config = dict(
    num_hidden_layers=19,
    hidden_size=128,
    num_attention_heads=2,
    num_key_value_heads=2,
    head_dim=64,
    intermediate_size=512,
    vocab_size=1208,
    hidden_act='gelu',
    norm='layernorm',
    norm_place='pre',
    norm_eps=1e-05,
    positions='alibi',
    qk_norm=True,
    attn_scale=0.125,
    bias='all',
    tie_word_embeddings=True,
    parallel_block=False,
    init='orth',
    init_std_qkv=0.0712,
    init_std_o=0.0115,
    init_std_up=0.0712,
    init_std_down=0.00577,
    optimizer='soap_variant',
    learning_rate=0.00501,
    lr_mult_o=1.55,
    beta1=0.95,
    beta2=0.98,
    lr_head=0.00876,
    warmup_steps=82,
    schedule='wsd',
    decay_fraction=0.625,
    decay_shape='linear',
    final_lr_fraction=0.0,
    batch_tokens=16384,
    max_seq_len=1024,
    doc_mask=False,
    train_tokens=108800000,
    max_steps=6641,
    dataset='wikipedia_en',
)
Each number is 500 + 40 x the weight over the matrix's rms, rounded and kept within 0 to 999. Layers, rows and columns count from 0. Numbers have three digits each.

# layer 12 attention query, 128x128, rms 0.24, rows 25-75, columns 0-127
418465495503531500561550418553513544540483474518500533483495480438468468485497451561493530470491560531452452505393438482543539527482459503470464560517494555492418484515571552471568485525477487497475539513464541505512461495504485513522536457495471476502471492529526457526513496518463518497439466564568469512457499500482531464449567509506539451494496486506510474397432570491480445480540
540479525469413500521453507497486474478494467546473527457473564521527490491397455519592510503530498410487463508537505453482502442493546538495523508552455444531527506582514536490490461545480453480522553464498511478495482508441473595429439464461512516461523555534510492536454524560536510537460476466522477541491446529523521559508460449490539537531491506514501437491553455587450501499425
559488500539459550531496516527603498489483493501541485543532512535458488571474466535545470552491567509516515491467509478546449548533439429513501543444508500549523512470460566470528492545439462477537513555477505564489519537521521415479507500522487462517509428488482554480541421552506449511568475472506641547519488459542455508541528467476481500559460479466521580480450425503443492511481
517504503464498472461553526532551527508551537548510506486503462437472469528558509491520523471494528553539499515513537516529517476613483529472554491499499539489512469503555539507403506546488508517596505462500507505480478503602485573509455508481535503494468461521488485513456492499460483483556509490519536460481529529518506455410499527531556434526511458580477538529490529505509498546449
486506501506521479564549545514430517552479499526493513456558441519530502541465490532469579542480520504476453471461472531501515576494439508525488513508455431555553441478469482450446597579480549475536515438472487564566531487517485443451508501505440542521523535502547506529512533591519526506484437495561496542510518518515437527522447463505500487493401513470458443554509527608457498454511
438533520434438495536489561510475547525471507543494448484485514465473432470503503522436497486506544508433470518447528474411495494481521470528534461538440501530446498492532503544479504579510458503484438423421529532550473475541484517511490443556513487578462509479496499496510512530470449484502571523554530555564444479515525575544475443448450529484503553478536492486469488585470551485452
552510471394534601522533473508489520468453541421515553545510576536516490518445562531523553502518498443540549514504539464454410527529507465448474488476564461532499449512512584538463476464396596436473547485473407463533458550465492483468504449496463464467428499504556548567527562561521462472481414563528540508452524541503540546457482506429543508497544526459573549517481436551489534564503
489506449554521489493602530489538489551573527555478471523530567553510507470558443486547481494512555519499513466586507472501465479557449550472468535480484498479556532513469519504470483513584519517543519501524420505467393494501462477508551467451442461507483520457415488474483541517545500468468490598555465442496517495551528588484599545497455552394521494448460580404471544520387498535568
526506500491469488498540503457483463503505472486441514479538502521493467429484491559510534504509509562545531495528485526436447529579525405529508405525491413570528545508514553416479483466564484529558464465560505517528471579551526520522389524564428509572430515513520481511537544499513515532464432531527564523498482544421478488512503432501505475528565522466455526465513465552511510566462
502515542528523452518489595450483612513562416581443491487473531479547569484484460489478538445469526521507473476496559461504436505508549500540502568477429445497535529473508470497475433466538510520509499515436535532484505476539505584502512483564507474561490487475451510438489469580472495441523529519473504478524463488528503564454482464480503544508536477471470462508436490540550492483532
478581468522478537492542534488584473490470435442491493485540491511501484436472425483525466515512513466513477556528478472476504493558478494481414532494524526498456485504496503547522504488508516461516510529479549563533478512577483445510514566501471511451552486513549520488463518557566512502479470523507506443502464530538477527591475396516452574503513496479535502455542578466452509561459
570495488557522466473553510472453478505516531535528456487553492501515561507504564453534490471489514509483532431511497532511505425537518423532495476531511469473552503576512450503465447513519536540452519486476506520448527534458505454483488496441504478503559478535477530483508461453473505503543514519471507489452489479429513494513475501512533464487518535505525483513571546475499470524496
488543512428517610505495478400495527505474472533494383482560513548530514553482474565455523515533467505503491495475578518524551492546536501411506533530511510508500447480490430512510496510481497546493502564482474519500573492540487546434453560489499499436485511512528551550464457496491560560486531459503454477459502521461562557525417495529547503510537499465549510463540448492494497536457
519501474516469488591534432491507512473527529557457449520414476450482518535587415447480486514470519480529508540463530439507532536491501576514503515435581529474512484535527529498481579581453498518477493446575550533516523495487518425452424458487538485500506474426488453500513508653598477469542590431501450515527489514471565541508556457577606482488437454493483427509546462481440472470572
507484500547499456493521515517461496516547500578522593449519523527478476509413493526574482527490442486471498529573473502449458532476521478468456508468485418511602469523495535516511475499443515519517474471504470468505528451546480529530467488499459420505522547530523519441457510527574519496520480498488521517507489528506487461453534519439502532473510384535515473514540426536502466490514
513503535451515451489505461482459473528502472499488496508487407449493508535576539486531475548498489469434539453535508508484493537492464550476501476472491507536541528501552566540488468476526507572523517529564441519523522466529441490513539527503461485539524498485490551534479492479510514566545516520496565453580535450470588446502536483549483476544502451478491489507436482536502512508437
518498514518532491499487538533558566543492502524465540495522464522548558527497479522527423483543476507536556468492477483538515497556486427474492509452511557471479543580523497444533457504494569480465446572496489469533507535607515497488457544446478480497490502580538486517516520475499469486529443492497466543534498481480498450487482515551562429567471505525539482516472510479463465521571
562473487470555526373450466507497514519510490551538550582495455511526448451501505502455456565551492544461565472536491498518508577536473546470521501526522517513499482489508479495488465480543573554530479472460475545504511529576454483502499523512426442534528477501485529506406467482537514505550482565540524534517498437464489494515484505538526487485524517464492401497535551482554474398527
498512504536471466441505581491448488470479529541493483415482538579487553495418488486568487459483540434479507520515562490496555594485507468527513594508550445514544544481539532418512468458505527529557506511527409504558485461504515500458490494534512524512456514511501473473462535481571500507484493480422502533520436527489522568482538499452497572513497404504511589488529469487524513570467
513481474481469508442456468500478469462527513506509490503511496500584555505532504456527432496572512509517579551525517521506565489460528472553476492494435478434477492458459479443556565542510545456544509511414498506508555495460509490533486583467482521558445549436475519438442446493488480561542487472584470576504503471571569444493469491545497516529534478435495508543544524481562484547459
508507423442540461500508492506525475480448508510553510535543524514462432532469477462491522566468517587490506539544479476422464559509511559437493516514471575472494532535515470557511490484415538503482480546541466512456525538459485486547541506478517480522589430516506466432496510543456451452495521560552486538475532464572502560585493505541466467513476531520523508542508548514404471455511
488508548538446478497508463495509463502569497435525554531488523503513463499519440463485514476524540501528549498537493516513505493519568519414478456463493477516506511439457475512489451477435491466441509494479560508460497565484555477508463488534509463520503500513472533470506458474527563467488505460464577511500537477411517560506506540440518526467532494459447567494534477516435503495529
425479451499482494512468547490487501483487518547547526488521489554488496591496442556464528495499555447475498536488497431434527553560521420547519575582522484474504428507501524404478532495480490512563538471437475517498558558497454509458498501539458512453485518497462496487557533572536484546485459436453545497564521471542468527442478537522425453481535536482474540477522484530470557518499
509506471514507500514523508447523498533507474507486576499501516507502478503499593514498540489604480422480498501462453474514541512531517546453470516576594473487492507539514534488499431478458505525560476461445477468513477484507475516475467612478499501515505498519501554491497436560479524518462468527548427493432569549460489510502445463554502456512576468442502521524515454455567469530489
489544497561512502517506542561552474457499535443478464518532479498460468512552492503497543471491507536471520556571515485517468529479550507589520509498493540491514542495512462565475492473497488491524551447503461482541514493471521448501523477439488480479567477461394510536520525517486486486522559445467458543504579462451501508500594443480486512521493553476445515507451497440544510515524
485493435529466573480473409564492490545473457570562564453547533494487582504454439504486535481448532482496436533485506515436533408442498517567517553541526492474512551539521493516480511477445471559519440472476483489491464510498471435503560402419605557456584463431471490468584501466469472432564499466458445583484506461518523485451520489507498488482492572507498446396496470467522474571495
526488469371506555503515530460442513483482458519511483525477506504520515568538496537533532488523529441452538543478469496458527446420542587457519472520510514518525480533512454482486457508476532521529501489498475511503494535542535512519524507477517534464540428522549497432437546475477473501517550431520443492529481491481531490528509513519437525527541544479478513526497471458550553505491
450507431433517497540476507558459503434484514436438459532497503473456533528517447517515465473535480459521472466527497525569478563491512550554477477477478468493513507510469492469504503495616393532511468414595521474520490439570588490414466492505540557582581498523488464480444494514469491488447573495508547473544478484475499494515471535524506482525467434508483513497490467465515488463510
476504479431571468543548496533488536558540467474464426515524560498486523488537491527509534588429453503457484522426442505504480554514529532451493544461531550548513467519450487497461570464532526500499501517514474556500533497482438480473534450441524460480548539428540539557463567533561442476460501475524533525504431509591540516530542498462498475481434525541511490521505483481492463516513
459540539446488489518443585489525478507537487501494470521472537512487558503445521510489532452481530542610545443576559536561516503539561500407498551572544523494455491506559392484468501447517458509488519505480534523458460554528473457490443502566496540523494507479470505489492471488512543425480397581465543540531459488506542454532523446508513457516497509468451503456451524442581519539555
438491475504475527518505499550544505506529485461465507542468563492495562529493519428520470470476517497540514562460467525476508515474507544474552495538517513464447530495496477520492533503477484510504533497450500485514492542476473555443476479527461494517504595448521588399521457503460476498510467568544491469528534468478460479504472454473492518455497462488498525543573480524471485423447
517528519475535522428546489542519462499459609559550474472495509493386551494536494502535502523527421514512513391553564484503511473499562476507500503425507476490508537448450409523496519516481452552508509541541487510501529441521513565585565513511475456471512486504473495500405500495446481501500496534551510462511503513493495517449535458510533480428517540481509555603531615452534493552521
482583511491483492493488520547522501508511486495476443502455422455482566524547487552504493486460457455531486525475527485497528494531495559518533548527506531495463591545541545574495452516449499490477459481433587466522520460509530517458480519470540511510500495511501472458508413562450605545479479477464527453550518461476552492498523522484478461451506452455455567537468461469449522520449
485463505485409541491434522544551449521479430482444407523550520548540465496473492561455531428477518512519474484470514532459430473511518492521523534474481475563491562468506499507515493463481417544455489535454491466495514479469468520526528472495499548559461520569450494480484443405457516504471492517434500496550508555511543507494494510438492445509535477532571532528476454501560521473503
491553473457548540493561508513553447507517479519485559477494500476470482483493534551479504482460538445486551511532494460481532561510485470498594553518474515513467501462497574501534518434549497474549462551571516442538434480523526538437546472523401453533488483559487511497456557480456479485474535535513442513528517424542505501464468501527469496467504544469477500547529507487506530434508
545512520510507486470491516440523501504528590506546534526516433486547523546483522541516498515469499503522513450497492473457509519522461476455474577488470534515503450516491539582499552493441484489494453463443545511474506523522507512510451530545495427469482481494590467497464469478523523452453451515525518509499489484528424478372515432509451483543491494469496496532482504522521532530489
541529528428433550525540476490446545555530500498417417521511509422524513508517552556474468491471540527520513514521547536529519503598499498503554484519438502508516492547536498516490425490552509457589506496478476486504490441500541482480417540552535510540519543485495521408465461464493484557591473523500563513472481491419509455458514522433536456503545488488525534552511530518533445471500
525532580470483467460523469524506480498554459531511544549508597580472571473498403473512524548509463500544501443516590536477491500539551553478517486505493544488496514489538550490502527448530459562490506507390484523446476499444494482517482495509550530491489534527468539459543444515534486554532496520542463523482521542456499484471479455515503505485580496461454478569470505524471557433499
490413550501475548389525486464513482498469510487550464489495476504459464425525495508451462445569436455555456450479491596483540438512477450541496503564462481460462505539511540526583508470453495465501479528510487496499558519478511559512476518604486461544521489503530544459494516505423462527401513474423531470449519505521516471513454559474485505569445490494431554524544541522488550517472
501482505527485490555539493487477492536532509547457499457466471565501524472473403486422517495441452564462371491498483506480465489477551502551534472525507544468524514482531491513506487480447514542539517558469441437456482500504512579520497373493524495518494463541441430469489599536444497484426578486514508513482503528483525525536499533487431462471435512545545469506438493508510482549496
497522526500521470506475521554520464541520495489471508501487467515567493471459469476499528549535513554483523527551494437536505481477562485514498471486476497518557529480511545491510465462538503486452453472457495505456548516484493504530510514473518467505540512516506466545505531551508494447532494458470505485464416464583451494481512498489494536473485487452462443478464415491541517512417
415486526496483523500501510565515488491497481519425498574518501536424496507466443550393478499502555493554466511487468427498524494541523443451510559499510474482571520494544536512456468517488505502560477514518521484486431525534484503472472542503478477473558488595482525523488439445468458469487444580489512511467533544494435477554462520498461511494536518457435502470535446490458528524525
487444443526595532499472472497432422449461529494507544489531508534503465478512492447519512519518427487447514517492519462548557494417502559500518473469562464496507505529479518496520525566479513520559447471530487495505542498493534448471543503451521502450535490489468503516591548458454435474530508457514420493499522475549517491520506513514449531497454505576529514466475506473438519473495
509504524446448561482462573494526482514488484529553471462429486486556545534467511551529515545499596499497474431509461555474533427499505522447441475537546500547486517476515516512538490485481499473514553480506438511442470451525498498491471496488518486530433482526574544511404496528532493536502428578531562533441499456377489536490467500510558475548518468513490543527452525569596505496478
446488453507558456487489497545516635449427465516503503478450497521478491494532593526548543521514503490498471476472514493541466476530539460467504582544574507535512498458556552542429509430457487557495492446489491499505478575487505483493641506503567561424573498488504497416503548471454496439570543478560477496498536505460552546512500508485559424448456538603463555463516542450462535460586
553543480559478528489560520585474486519480525540490408539516479445509505525572501490463487485493555542427495485466423499475552444433513519455490531503534523459537514544541502535502507483525486483493527482493535461512429476539517500492558448550545476502484495534498528506448524494447466503544518468553428498508545471393504520485504500540461497461555573564480481498483560509505436487549
511449501540472468479419536509512461559484525573493483493494474534480540530504446458523467578522502480559499487494431509464466453525540460560561452424482516496483486493467507516478479554486494496552499498483484493498517434529499519517448465514506460512424528550522518534477486603476466502494501518490560591509465471485486509552478467565445519439463510553442460495484458564477456461547
501502527463521475498485498467498473509538523493523505425522515538555504477411495479568465504510463521509509497552487546490481503472496395510515511551492485546496532528439483500521489530520515471505516585494540464476445484490555508464467494562486478549503460474469505480511379484538467481472466481461523492471493548484458523474503510462478512504565534480504504532463559513513463468488
490526502501526530507428519513520544463524444474504493549489495502497436450464488613473498474462528534614462545531474448476428503531503484483461558582508442524521468526528538484466519471463471479510500495450547478469437526474417493458436490515519478456561560527417522495563495516520453469478491489418495540571479566518496414508596495526454472498430512474471514438538428402576592502501
478492518472537498559478511501468501492411518538562507451539479448532498480518484468481487486501474464460466568444465496536513507457478491522538493420537546487463495492439492531526558518448472472547500542467460474517489463525549457533466503564566539488495513513455495462503505499486484544555516499482511468510545509528501487496531568507520490544520524543511492486496438510456497492497
551518507460494458515535507459527477496496557474527531495457513510483499513448525489489494501509485469489486498510426519457478474493523505515529458472478519469497473468505503542494569531449445486545513492505515490509508455462521488551493457475528481532461496496487510475494483536490495459473548493490466587483505491522499508457559519482527510537461508525498543550467540490577462480500